config = dict(
    n_kv_head=1,
    head_dim=32,
    d_mlp=512,
    activation='geglu',
    tie_embeddings=False,
    parallel_block=False,
    init='uniform',
    init_std_qkv=0.04,
    init_std_o=0.0496,
    init_std_up=0.0572,
    lr_head=0.00719,
    seq_len=1024,
)
Each number is 128 + 32 x the weight over the matrix's rms, rounded and kept within 0 to 255. Layers, rows and columns count from 0. Numbers have three digits each.

# gate: layer 2 MLP gate, 512x192, rms 0.0588, rows 292-358, columns 128-191
# up: layer 2 MLP up, 512x192, rms 0.0556, rows 292-358, columns 128-191
# down: layer 2 MLP down (transposed), 512x192, rms 0.0571, rows 292-357, columns 128-191
gate292:162126133089117152093154115098137088159102148177129209115112123126059105148104154098109151124146155097098107137071161134127139073147137116147072091095132151090071133117048115227133160145107135
up292:166154131119158119083136123090135090172096139175122128099108154128139143119155152121144107124099150138155069129066147111103136097182098133151114137116108142159101201102075111210151142101116125
down292:144160141099119096157079107090102182144153132065166135119115136131149099121128129168147179194126150108129140076178147198134127146096121148117121063140104094162131100139138104077131101129177191
gate293:122127139105168122160167145169169110169091106122075184093153126066162147168131178124072152119147088063092091124133154142176158134143098114118119053118192144170170101068131100112102080144100124
up293:118120166120132134187150143158218159156122107134091159107183173085157126156155161085107106128151154131097127124165096118114136114114070177098092033124190131133132092093114134125070137132092147
down293:155110111133121099161154177094154110117145087134148114163143109082134110175179125146154133156163125136162146099141110120139102106153070114174107165097077128170121123161114159133127095167069182
gate294:151167204124078129114124116105118138184077073109093115172114116071193108194134100138128161154134169107128100143180141121105098106170140145171128101157167181113084156203162134093153187162133144
up294:102119094113113127156121123139071147111162135115135156152146113168081155131085155166160106093148135190117133144082130120172110172118119122106132164117112090074169113143117122170146188101132085
down294:127132124110124177151147138068120119147148133134143151191120096128160194171084139091125085079144091131139143154150132161091095160119117110139153117146111115088209142157134118145074223127121051
gate295:106102169156135163156170156118119140115127131181168186168130119179132082154109188160127114133132190148094144075083136083153128125143100136118125131103112101114137115121141165131135077119100131
up295:127131156155152156167139200092098104079103173136124131104157134182158084184154212155074118144107168134077140121092121079123107086109116141158140135085141093095133170092106104139181107163101141
down295:156109149089090125094116131099130116125058155045128145072120152144106125146162152137095123138131136104107185125146141102138123067147096141162156111073170074110185126109118124066126075167145081
gate296:176131158092146054111137150111132162129076120167096164108139163149182164184163156128107102135165111120128125139125132150055084096101102069120156162128113073168162097153193162122109153141146108
up296:176108107115187112115061133096112147148049086099164084141136072110172114139112123163101080130072141147116107129161123087133134124182134099153151049136063123141084148132093099116042113122091207
down296:111133104138169159073133077149120125113076127172162121177122076153200163190127108146114077186116148142109057099170071135127125140145159094130094113173170110163112185148101129150084154151051182
gate297:175144116131150084110148115128125138180132134198126157143117159114097083148105112120111104159176116085120133100159137142139157130174108144145125173075127057143109092073125133104158147091105167
up297:122101115142163091087174164162132132099104138126107056083122104122106090124090092157134103145102104114126116110112136112117123111112129109164139114047121123124126118184132122151128155093092208
down297:143114130103109191114125093072125158096077131111143151158166135120146074124159159154134137154116142127113163140087152139134102164090094122042122095172109141145143154142139084130131077113090068
gate298:088149150103120146125119144122122111131092152103160115137167158080144090172125156138159100039072142109102097110156141146140167137124049099120132155134141133135109128138065051090138138117084156
up298:112073190158126135109120130121105148141188176164121164149145145148149106154085061108178046072101178174178042111120121077199063153165109142106086111136171148124088063136062109070079120105143137
down298:103157101102117140100166108053137129130092122112103125093084149135068115171088160103140202173121094108142145178121151149118114115125195126126111150122063131099135115098162118160130120121105097
gate299:095120139173162080117077165170101150122131135129176121109114133150112050111095108141118161107099168199078080084096135061125101166137141099138161116081178143075098168056127093181154109112126096
up299:136091118150141157165056113119100163112157128073119169113151040158110076141102047103102104134066157189082115161094120112094056181167071145104114180129130202127141151124081176185150100162108111
down299:153159122161118079122074135133126159195142138144191155162101211137087054142124114122111110113110112148112168111062126066117077131104101077151153064099139137125085122109083125114116166118104077
gate300:067117130130079119151156144073137122105175128049165048123108107106102116105076099082113129079103119199149158134098151176121124167190101042124122155094116162179196114136115120141140164108107130
up300:145090114113200138128155136106084070094142141152116133191054116192081130134214142135175160122126107168152176168090104163143135158142170146201163165171058138124136219198094105157149105157142101
down300:119147158093167142098175092175116108055117106198200136154117146109162099125147112134163142134157129134171120143112097198102103146136132138131184136094154109126134153103109118109094109100104126
gate301:153096152202076146083174054097163178170129142183098154124123138090080102152096094124142069168104145144206140080148159085086147138217098127064099171183090142122102086094159156127127160083149181
up301:084122157032148161181141184102098122126100148136193065122111154120077153072144152143125114086057134083100039080146093114124109189068086159141065099176180086138148165109175100066166078147172141
down301:125146161126106118126152179128174050071112110117154125113058173109102148107122145120184124118152120094068108157139135129129105091164179135166157145087126065137124182139109127173068143200128069
gate302:121169155135055172155189141168167158126107171106138101122231153139117139128124127105086133205175098110127122098123098081120082113147107146101101121079140114137174113139161105121102192111105154
up302:183128160142127133192160119201155085130126139096139110091147160174157097093145119149093119142161126136157112146139141119140094098138079177087130069138105070180095149097170085106104164075183101
down302:150097107072135121112115043144142096137187149142189158175098111136097190143145182128116120159139151126158178171144140096135104086155151115167168148193171152100099124085104142111148135198150132
gate303:114170131094064126076128120137140147095167100135124171137061132156124140160120140138106178142143129086099174164075132159118147093121106152116121115148130158142131172137164073172121119085093078
up303:098157153153068139123159126100143149143165140166138129175111161152158170103157180136128152121150124144057146113098201139121149086157080100115078105095126170140112196126135128140117128090125050
down303:151055118096106192182136115090101151112125126145137148145129132114142163085117145164134106115096122118091153159195132111137110084112141149109093100091118153138126095126088176107161110092110143
gate304:082126136153147129101151138106147058126128105068156111107233150156177135176136139104125146068102103124157123120084083151153103155090169072086134177154158005070104123121168181166134108071106124
up304:099138111139167157066178123119115175088172105135107159120104156105104143103114174066101110126174117152076155105104090218133128128110188086094105135126193140158159174164132194121145072128112157
down304:102147150145075131133182146096088094143122085159098132103210097135110095137137156085108163129104075104124147129097085188153152162095152077093132178147175123088134121100108176124094055164135084
gate305:123165143185168069106124094118137133095096144114114114072161091155127146119109147147075095118052129209154083184118052141154190118087107114100126136120153118084079141075181134147145082125109085
up305:182131115121148067092112150127068178068147095069133131134114099134124167127073099140161130147083144171161133103114107108127146103164093063066152173067129103110166124126122124129094081156096154
down305:173104133162152111114157118137094138133080126169129187141037193128101127137083084171118121158158138144137119131113173109120117082178097112090198133137145071139098118160137136092102130112146171
gate306:175155115110069130135094150078106151113143168161148143150095129093118130118176113151078142116140124104148141099157073136168130109187157120113160169097137070152154145131145133089105182139093115
up306:147131097068123106102133193145153143120110157180121171089170150145137133123126088124124181152162128143111140143146120164137142086148118062158118076138167085145102107200112101112134107175183123
down306:085106108122107112168194122162179114115103136090126150085143130160121102145134094148141177079099132171127121136151114136162100167136155144152068089156078176128117166088068126083174132112099114
gate307:105213077106171107117121121138151126176091127159146126122098082112146113114165109106144142099099155133126160152159141147140151107139128176141099113160127157111125091166140144144118113146094172
up307:120150153155098113128138112155105143160138179091110131109148129150131099082132133151122124143152116111115124133135124125129106124096145164142179186110163101081152133093155122108123124154193111
down307:080126094159096135085150125130103094159120132122090113129114078107128160130174099121102139103175096156153108156166151104127149115110178142162130176150126179100181149150151107089123134163129144
gate308:061203160156135134171146155139125135203133169111102180069120145110137184099103121192138065168113074173137113143113065101144146128154090126061104165116218120129165091140139142051072171148078087
up308:158116136118118179126159102183193071141097133133117119080212031108150165106167155067114191119110119119193134154130104146104132043155166149067126097179104118148142156095121193150120148216107055
down308:143102064114090136133139106193178055170128019075103060100152073081123132104102098120154147104109115071144165149115133158101081110130141099120152131137080098172166131118069198176150156129125073
gate309:110115149186159176111138109041178107147102112150179103135137172113124102137112081054148167128122113093122099080188177152223107107097047100109162145121134172169099092124175153092102158138106161
up309:150141158149102118081167140099128108178164137160125129134130123160112080123115088144105112146163113151174133055116120034110136133120134151152208148137173126102164086153145072179051152141042144
down309:108177082151140148127103115092163062180116125131106085113089102092144158141115096088141174147092068076112129099167193172207147080136080114136139124109105084124110113119121173103134116167147134
gate310:201100103116133123110120170117076101105170128128135119095152162176181106165162179105135098149083108184116109089043146095120080128129161084038165103124097126124138113205183058177104145110097119
up310:125110133147121118089115038151159185135054115165157124117154056136130147123081111177108145065125082098118131111153153168155144118186140124142127166119128146150141124082075142146097135099146169
down310:148106218142116120136140114114193111110099097129145153086151148115093163130148165129106082101165091156132098087146193123118167162145120122100206111151063144120205146119087112168084110046114171
gate311:125121167207077115115076088090086109140146172093118108115081147156181126122127140167119093089138134140086157163163115095066135115137104098061110120174171103109177117164128048102182130104108116
up311:044148171144119126089137172142176223160152151134181139119114093121073138091119137141097095151088113114181097153067132131139073171102125148150146138081136146185083090129156112079100129131119117
down311:119133225133172147149186118143158156114081180122202186114167155119117136148096134095098152156128100181133109143099153120128133149055134087151160167123129120092152104110137145128102132080166153
gate312:110143162108155157165131084126133115192153156113106133104170102101096121086116105129171185076153174124110080161142143109135102110207171133120152151092185220151155119201103118156124071085069117
up312:108146131155090138137187166161098140148108162112162145148126117116095164052080074085140131109112144170061127141129184137073108095114103131100123116101151098135166124065146122163085160112153110
down312:155123136152117132142176114145061141150091140119115134164087122120132106063123110144142159147116134149082127175071164158086127100096164140088103078121163156162181126104131146140134170115084144
gate313:150094110136079088107124083106099202130075165123124128143106169142135139159142149105139108118099144144119129106093103148083138100163150144169189127130123146095131141186045063164146144166136083
up313:151162140128050108167113121086171192101064142072167143180142152088125166157089118081166070136104134147156084113136125179181121161140152110104113092175143139165136122106100111162114118082163077
down313:141149138183185170114112160175087057161152139150142087085135167083136137125153116141170103131120104177126122143168133130107099088110092165096094130109135145137108099106121203090166134130060147
gate314:141117114094162154130087165117167160108121130175090155120120063080165135153141143194084158190180182079138155096171111133189127110090151082065178167143114090122144158052142141140091133180117094
up314:118158142190136162168159156153166122154138141156126161160097120107083200140166163120164160178139157163127139144122118163175092114144091138130115153134255111161081130057127103074100146101135115
down314:116133135124151148144118073149092040105209092148109057166108146133161160116124081143160119153134141140094141073096130151084154129127178106151107157089094151164149107143094154196158193112122143
gate315:103098145171128120107134129060081153179208174167131131134092144110084162118127138080110152179131134122160123202131155085143121170160133120091161137145104181151111165132135127136087136109102176
up315:090153138165089150127161132114134099189162162132120143082113146133111166160160163105097159151150148114140198174111163069163126138139137119121135203117135187142115185127128158122105122105101173
down315:130190116139092107119127187128119123111172096079122145157166129090145148149114114140104177120125153139090155123147116172184158135108106113160206167161117121126084118100174117148189131119162172
gate316:103131102174173122176094128143161154161093178125140118185120123108118104123147127122085124162141110104141111053169137108158089178125026124135105185096170136063125086125192060087155112145131124
up316:115114153135162132134148141153176146141124181131188143110156099101099093152122066136117118144120081153141147098132151129141096135102070099195116166069139154064149095108182149105155087136093147
down316:182118137082177216089144120128090132123118130123108114101133132127122133093162106118147119137149137141068162157146171171117106166082153067213124144145129176134127061111101133138106125083066143
gate317:123099096151139137120130115120097143105112139175132068165172190101104085164156111162127183151144168124091166109134157148120152100080090106130117134136162138106073124119123092144155187190116118
up317:057174107128185149114171181178117149126161103080141149067115142123143146112164120160183085125155150115146132156149058130146129145135132124068114168091104172093120125120135155088199104129155137
down317:117119157101122074103150158144095114126128162138091134174141168105145055139156156138108116075128083137092075132105091167162133097149149112185141132115147069150123110111210161172107092100091124
gate318:094162103114118130154115103123140172092115115074100139091163121114115178116139104117094091128154098157129114103115126120114062135187103173155113089159137155095120067163131147108106122147122062
up318:096143128114113147169136126110167138115095114156181175123153116168131140112108152131099086064137139136098153075142147148155107119119119075145130130139057147175118117124126120126136103142143158
down318:134131155140175194110131097076146109120128108175076110118140074140060150184069096091089134111166106160086154136104089155082171129093105157099102137164161141150109165084115147148122148123147058
gate319:111096144163135120135135075131151145080116116139148178108150166170099143095103158138154099133107140159118098048118152115101104151144069155078132108192118136228161174144112124116133126136160133
up319:107096097117112135176120066117188166147092157099128110078143105150122141052103120105160155079153097144164142154128078148101077126079098116121141120115169145172102115139105109126147125076147124
down319:074165141126152168144159145168144116123104156151133109171140136102104101142124146140141124081200115142060165115156110066113107165136124106163164141077100141096108114161142097097068125115178142
gate320:119166121115147104100118095163164118121131146146148179116163129134091156146109124117106138179149118121119164105118118149135108134161094120113128146137167100156084157133136114143173164084082111
up320:105148199131133140126062103128152132154150190176166131188149178175117061149110153138177122137130159149111123107116170149150082145179118113101130138169172119131128133140091091100137137105120120
down320:103176091139127155092135164084162128124164092128161082138151133114150078145149113116105138135072125162150139138136079170164145142198136093129079153094141078157119135170091120156166173118103137
gate321:081118109133206161126146155093183102116106139106117144148132094151147145113186090144080163153065105147190157197111129099175135120176153119105121172118197162150150096129148130056137110117185092
up321:089082069084118103178093104135074107122174169139110085169171122138157092119149101167140127173092092089150096122160184134087166083125094138110122129079083147082112101188092080095209088188101232
down321:110168171146156141097074157146113138078076070134197137087124155175116111186135116192125104129166154109209144203055140125083095149109160154169155143115094145181054136146131108160160165099126136
gate322:131111127088157094088092148165134169168114152108086092109114151084131122118089197145145225132108120142110104105174154226123156113098098143070128104143151093145115152067148090116236111106125096
up322:206218138164152100111112107102161164168093108085194116103141162115126144144094136070171114133134188071092166087115120164097185138111088134144176129130096139170195151096149066136136112121114085
down322:150118142165137126121143155149105172198120156093177079100068160148178138136130162097121174137152191143107177179144172176139161125111110108138131183183128111118090121191180098120146147218178110
gate323:166108160145137103142124117113138111128119147148122111145154126143106150154089147133143097154110138114112099094093122136163119138113125137129159155093106137083144148110145078140101186122148137
up323:147151122158112132168146103164148108106088114095083141101172146131146135120128077104069086101204158142175107154110097172148134093138137080075037100133118079122114085165157147150087094128143105
down323:121159106148067143154072126121139129135106126163096153121193130101138114132083080164114100117189081122146122185099090145087103085163165088039097122169062072140097058109108144104106096118137112
gate324:189072127185097163138192066171139136166158167119073110170133127152103103132070133117118163111121170099112116135123119069119131128148151160116079126088132103167158105146095136147117203133156119
up324:096141111126147165182131133117094107123129149143111105149151086099141141128124118145149109118174117120106113108132132076151107208126109154123149108126116150085106147161111120186121152198157132
down324:119123113119108149151134135142123105086116174108150154124153127120098161126117174133083083144132131090136111101118163030158125167134111152131143100145111182162102101113163080177120081170115111
gate325:094135111068203147137123153105145137173142078136138139134118110084149107155111132138127100108134120086078111151176146078096152122087148128144139128096060128136166134114148142120099095125206082
up325:099130115147144169141190122136148126070108153069125112173162117169117185098119059174130148138154103138123159097092137154165079106119141107126133144137147154118095122103104152133181152121159179
down325:143096115081112132165089084192166169083104109133156102146146092124126186080157105124115065132139153104086150153130087094126138119093092206091141099133159128133129143134112149130139144169137140
gate326:094087105165139160111106151095133129114155118105153130097091168146129127114179134131145142164111144142150112096111170110119108128118128108172139175136101154163156148179120107115100129143129113
up326:143100150121165162115101159121126151144138088170188115089129127144129143122170117147125143145083146124165135105117087091156124120116165137169117086101143115173133134166122121144109137124106146
down326:108142147165126131120156138150159127168151126189124108151138127172069104144093115162070094083119129123160093143141081076134118142118143141124133079099146137150150141146157177090139096146089162
gate327:078089166158104082137181123121136162125139124137116135140161107180110103048124139068108178151121155177111149113123162109094098099093175100097104131131160089095168078152159128124106092132116093
up327:169139180148184150135101138122095117109188122138137128140126068137153133180185127153075158133073147120164075123191143135164182141183119118059080151103129121098117152055116137101121107119105103
down327:139104146184162108133125168171125136121166129123165173142065085124199161202134115165045157135085129129161135140122146158122175186157126125122146119100090120101167134091125130184124129148124107
gate328:144090139114072170108162127095095129137120059173140096131070119066142105181238099080095119151106103113124200069179115157104101174144065125166135077131102087192138097141127144077119187079113108
up328:126191150085118065144062099174140084059134161150156139133175124104132138062122113148161180129150170150100043156059156131090083099116048094131085206074141139096116174045149129212147082190152127
down328:102158146049152114141048152105149085099113198142118130112114096078104171136130155213085154068077109116118160147088113109146078129161105109188123137104150112161133087127142092142174133148167136
gate329:087121091148155158104143101180110099120118109111137176139155095085184129115167151083100173192155124123160167121129180179177102122123181148161085110157107142162144168153148136117167055118164088
up329:115150160146128155088154124136184149099112042152080121228120146132133124076094117081145058106139071157089083157114177128067074192173146176061109146112159083117195131112176131156133181096131134
down329:143142123143135158132117138143196122113153097126130161125114185148160148132168165110055131144158131065065096097102160129126159178129086144096164089108133089125170085116142061116085164088075158
gate330:056139155149157135107141175172110109163165099041154080111099111127099157048142181155069128153104089145117134096131188145122163180164117130137069102169136152099091154129163180085156114148128076
up330:158157120132122102153128160107155135158127136129095137125137133156082148138150115068112102128051125075156174067165134087109077122146098142143149116172086147135177036123163099125129156070094118
down330:129148134062170157134126069113154179095152132091129123129149127111161118155154176089100178203200155149137138151167194213159155192134098137099056141181143116136093158091072129118171118216152127
gate331:089135167114098139100095132099129153148118089058145096129115129111136129116191125154136184147112164160151143065093104156140087091141092088145134104108242070179161135060144112127130144111129127
up331:086087079091101147148126141115128097137151098104111167107170137143118110222169143158189107039150162124171136162167131144158163119122113119146151136128107077174097133143079143124085096147112158
down331:105101127121089110176082139091085085170124111112157131133109174170124068149094130136087136059109158071124141149135147110137122137073142142103159140121199114074079103067109098081180100152170146
gate332:166148147150120101161074165094126142198134130115121113132139118092127079123105131121103149075129173132091068101135103181185110176120072135110091066103166151126097181128157073136096095104139172
up332:145141112134120118055103125107150121096126114140136166087136044134122106061158101156085142163144146100091151124101148166104049161072122188130168110141089078133158105162134097127132163113152157
down332:159150154153120111054112068172142130107102169151121114152064171170133167144133123158166115112136095092172059122159162152104170144140142092123109163098120186157098112155067188117159121146184139
gate333:074106144151150143080107100129134163141121124116113092109126146144174161099113094168076153114142125164145103164110099084061183147105158106143094163140093102117131118189174108130145154075144101
up333:134141148051115139149115168168122103126139064115142153143062076079079086175157141104151115126138173107138112113104151162176027159148121187129130113116118116099133187072086127165124074166120154
down333:137139137104147094157145176083157082178173085124135096127091131138136094104133080148179076079033124098068153164159167123142099165102163108100146104137153088132116093104132086168116141111100132
gate334:099146076143058103133121126171120105102101145153155175058131136111064085150095102128111117075101098168127130109146120109123109084182130142121126189137142049099185059134133145176123109112095131
up334:116105146171139189137112110119162193117051089179101096162094082121162212120166135128122106165216125082150199150099223074097141174205080129114127105150089214140128158089105138138076147112129109
down334:166093080161137144116124130084105179133135105136123084139082139212134134186251100116182097077151147088103130124126128106149149130118148158142020119165159166156070154089098135100114094181141131
gate335:040135091114112132073179092133106124168137155126114113175161108097126137138185081133116198152127100095107114128124132126115188147144174143159076108108175112128118084105134156124120141079144144
up335:130109071122123081211169195160168070130168132217219065150165147080128118105089072089167139182168153153138086098193155156177172069141090141109131159093121140149141044180150178134140120166138194
down335:180141175124198099101116176084177155078139082125089197143108077141129156149108201130118165097107148127104116116163126148134181165152102169162206210092147149107087071146127099134094135125099122
gate336:136097149159112146104140120165095136155073123133113098136094130136131096165127136132158159124184117150115151174117141117154110135175144149117115129026134090188124128125109060135206099151132123
up336:128112118216142115135131122103148148130099087128156112151174133138122118164139126134093192142108096094128107051113074131059114136077157171137085095127116115161141098098217161088083114110148118
down336:135126147216105145120167108140102120168092099128100094114090174129151085143141153082097162128188120146156188203100145128117129129135221146111096135067086091163187133121125089118141074093116136
gate337:155130128098114151132152159155093127139178133108143157169150167121130125095079097070115183174156193142093103163130137145145070130123114143188152153127169168116103117152127080101120084112093149
up337:128107074115168099164122169168146154094137129101098124096118117111080135093097156125128068113112179118159106183079171097167086107155139122111167159140112175131104117143077064105156127100152109
down337:104111092123106088113173125081099113116086153113127089162121134107130115140086103103100120117079135139095085124159149128087106123152141115031174068118096125127089128138130104099099094138160158
gate338:131171154094092135083070087113101099172118145139133096108122143151132108157080165207120094065100154160143146157106141163031142111090132110078169160116133127118153113136166091070123154125144144
up338:198146100114115156128180104114125119167085055153108116134023138132153150100118114091120155144167074097150128019142156107134131161145179155123137140253077126127102065070139121073119166104184153
down338:169117129216111094115177152085134137153126119142085121052085115181121107083090088137144083119191127086147191092092194178098118120115118155094111209146113156126120186175087070188136143136166163
gate339:112139112132067147124155107124139129111144198134160148184141147110088137106073135152079195126133132181157125135090109139149134111127136076054139151162109107132111084116131117166117138126127112
up339:174129166097091132146152194098097166138110175159159087113132216096124042115124121146167138054099171144176178210127204138138098153105159205223141111088140128118135154111109156144095120145096156
down339:082116126111104192108093127163088135080139194099199110145144098102165144142162120165167147179163120125137172118139122140123123135140132134099124188126086132166164146144153137089146102151126196
gate340:087119164103130107136167088169139093112136160154087101075127149087165073189123121091116131096144200152134108118082120108136101153097111168078142149146105143154095124160075153105110102093164153
up340:193117079089152139130083166109123130061127152140109168166152147146144135079110162150113136122153085114133196193181177096104166114141096102081101101147101142128112134168146118216114135158131138
down340:111108132108090122157140108143096107138125160155116144102084100114138073137158142098132132106079070133074149127153163111059153143122109091070101153154077154097117114128120134166099110199165120
gate341:134159110112150235110118130130106129151099124074162143103082096112153166150168127109151094114108131104127126132116121162132119167140154122077192128172112149126193151117102148130172166129128111
up341:075099179119121085110158099122149108105206099142132112169090176164080124098146156140109116130148138173162150109110105124094128153103100116166087158136130074193136106123120147103064108175142115
down341:110140115156112095162198182176116089093096124137108107154109151124099185144163124120139123101111123136167140179132112123136144127105120140142087086102141139175149117115127173096080127126132130
gate342:119130097145135160130117084116135151097155102122156121127081135105102121072154123145134068149145082112091120073174099118089188103151108168128108142147086113159153089124096116150085133112120146
up342:119059159143115129121138119152144141114079116103076154140161141132163134114114117110091129162160142086123123136118120177115143153070118114114104116159117126130123147121103133104152097135134142
down342:093183097082124116121164171128083111164101179128162139135102136143147113155118135104139146112139136129147094161123126120178116161113125159122166124091124162122126142146134137198110147125117093
gate343:119154158130113106094088054126152114135143099117146108131090176110108102143133093132156156118152158160150111134106109162116204146136085130136133088151170163130094160144125122086132070122180103
up343:093128152108139126125132124115161152135155103154099095167103153137088104153161112164138143160117157151117146156108073146171165139164118140164154068132178169121113154149165159087123117140143130
down343:169125143145086123136137126134145135114125040076147112168137102116079120140096076125124151159163172140087113158132076130137157143069118128179146137130146161121075142124084128127134075103104164
gate344:169136200110078093107157140091123116094123074158102154146170089106139107141142138120155060159127115149173108112165119170176111144038113096132149126116087115110178130110127073123135140065183111
up344:111126114119176101167183103111155112121121200115137127166167120157120155115125144151118169165123153113081133122164134102122153097192143090161141154168144201128153101155125171174107098135077119
down344:133145065111094067163203157122106125100050166122155140175126118080093127143133126080107093134067096069187107132164086073167099114159128117139120151151141058132170160155116136148140124069131157
gate345:099096147165184150184129084104164151144148157166115107086182135124123132086142150103135130146096151175126123120117111104185064165199153139066119143172172157119126124106128128121145127115118077
up345:066081138104169141189067124196110083204191176143134132115206094072146085145068127122162193144173171148118079147126173165149101104157159172049128102139123166093122071078142114146086146107061136
down345:145179120075183157166158108113169123132138156138121118140166109090117140135104121129135162135131150167114141148193079091146127192140136127149134104122168114176068133175109122114097116098134084
gate346:086152122130122122102114110135135145120124106150165134190106120108118111091102142070108138147159092095116188142140126128183158089115136110162135098116125148116120112072160131124131147117161109
up346:118100153171117128140122149208171182119105135123147086115136119141119151090138119129155132133144088125132110142180145199152131150114116137104113169103148138102128106162112085127172130133103121
down346:184079137164150147154144193164102110143154101111096142123077070139146139117107126105135128119168144147149065123186114189136178169148116102146180133102061122134166138132184107126159084140122141
gate347:095191118114181142135114092098118164154084059111163145066135098142133118124173102128133117114103099119110192121133113073142148119132106125156166111110111171191147148092152111129112147154039075
up347:143183136150138136205144176098083157174060104112133135093107097132105119143190165154147159137151106153125137147117106132151130139154119164121159100155129168144147124107148078117094158148157079
down347:089167085172139153095144084107103161136144202179071149176106015153150162114159134134148185173145144128135097137131093173115164139125139117200116151083077201139184096141149129086125194124115138
gate348:079120174194184082094120115144134184129125146144116131130134110181161114107191098188152090098097155149123166141092108076125118123130106112088109152161160147151049073114109174098096114130135096
up348:109107147180159105093106102156156137141151136155104119119127107156142133129147115168154132085123134113147150106116147067168154143108136130116109162102142106099089080139116111111156108157117122
down348:124135186081164182198130057117111131136141110132177150119131142123085107139096168072126167113132095117070107145165132153167150133128113164183128133067079107094124141137107107136099137215125156
gate349:145178167080098156133085186159104104148119141163142126115051165138128106133149124091122099157133154098063136192140136101137145147129154097123165099117132145095103117077153165199120177102083150
up349:104044112178163090155142116085203147060108124132105173155097124148131120130160160146100203094139096089168123093154103123135134191129123061137064141160157144175151125128137124079145103137222103
down349:160138078174174225155136075116112160170105055098153043129111156143087160136128152113159167145173133096109061171167082134088156158102143129172149171117133179138167141125125130172057126152139135
gate350:124103131089150131136130164193134109156133130135138132130084115145086143123112118117082163182157111124146149142141121109183154075113090160141147205101151124134082119142117086163138116116165083
up350:105109132107147083103144198191074140116152136102091167146092137135079113102091132114112100189100143073187108146179162126164165143117113134180131156161114089157076127099161122164154121113128118
down350:132070113203114128095128111149121106118121127135109146140107139136080119137162070137170137123095105087125129120142150124200098100151128090123118083091130120113108116128113094104165131109098170
gate351:121067123181106162079155166117152177172095119145136129142133094074115144116158147070153164155129074097137101194102087072120121199103069125097047141153079113116090146124127095010065090129090110
up351:110170117170129088163111091109084097116095089145119136169134148191139136173159164160120152105165160160136142111128183123197114031137186123142164112125139117147153120120161175169129208077170136
down351:121137158148186136177139171150133166123124153198074132139216069175179084162130155128169146140182110189086170221110108156099101113148151088129116109128170173191152109138151121107135167052127143
gate352:098125111144130118106134102188153172115123156154100114074153095061166112119177086149069194138127136108085117156182157130136084139112081117103117165103135121134121156185164185208147160132101092
up352:184093155154105178103110117095118063115136106099149142104106138153113145114090132133196077164160112182176115101120143115129136155135132094143171184093133092187119152052137101114104199094142068
down352:175153159149110158134137140099096107121133139110188124167149138152100152106123121113121124152196094123131130131154182191108138133178171120169181180128178136170180109046080054112131111111196109
gate353:082112078136114120123109151080067084112191136172122134110105153089164097174146133076137158118131062126113149144137165126119136101081153130151081074148130165121139096131164118100115102170112095
up353:101085132106131165121146073106146163082131107073106158107127171147108128142122159101112148126142089116149128070101077110111142116164097145139130118094119188158184107078103157139079165078185146
down353:146151146114072118100073197080133100149126116093097114054122129111100127119125154117148152086151058138135111114105144088096166100098186172120097083145105157158118135137071168145145137058145138
gate354:113077112119139144147102157136185091121096131118140104104204105196131089076150123093125133088114123106100163087090165141102106118103117086166174114068081228104109114091136077120173144165105170
up354:173159126122131128096113109096129161140100135188146136082062121080135147178071154138111095141153082138150120135186087119152128178117173147106073124133149053108135102118110133159115097086122120
down354:131164135154092145142080116160175119121053136137088096129150116104142101131105086109114170168087115092115112093134139169110138131099139127162136159087115115091122113096097125129128110102073172
gate355:167169133138133061093128101119160130141121084120115119130115092109112143131159122120147090146151138117106127117101115148095087144114122094113152082188105047152099079113154090149117101114116181
up355:215148169144139148116158164107158137127095138159091125122154100083091099154127115129141085111105164089156102136166102104103169082115165138127155116162121054146093036143131117192167129105104167
down355:137145153110122126147150191106135107102118199107186082121121127165092100123116139172184108149111158023110121108131131149135187041084110106184135052155093095130138065113124139122119123088131157
gate356:169112176122075112095128155121144204125083124071100130084082177149185095139126066108173115119132121046163130111137096097078148182108147038107108087110105115114146114132132127061135103136120130
up356:135099126137119110121105045117093112085151115094190099099048165138092052161110108085156092098097109112137102074097058136153136141112122125126148156144079094172151188121098139093153140112114173
down356:123095080122142175129135150165153165152167100174177103064153108139121111152062145145122138157102105173151150115105120138179127083178127182142144133120055067125083154157149151103110178125129124
gate357:154151098120139121108171073089127127126174065108135159141092124214138127171112083097123099190130089227095095127144104143109119103099104141134086160152090060139157129159164096133028151165146136
up357:153134161130137130185169066150128155113102091120108132132152142206118111097102133144159135171131117155170079113112103126185174117129062194161083084120168076154103152100144109142084111108175159
down357:148103101112114092146135100075138127156110080093146121161114176144119172143122095138142131189080096163103125113136079139125073141046093097195124106198099102216128111142105065127123135178120188
gate358:142179113148156097100111126157139155146095174192159140069123147104115181111148138148104129116141106129079106110097199160118091132118142099084111120135126068118101180152156219140099107155163084
up358:179106119120095122112108086141113172131120132189136123078151100090112212152117155146142142123144083109069131117091200157100121125141136112135091158099116083122132144182113136185109091163152102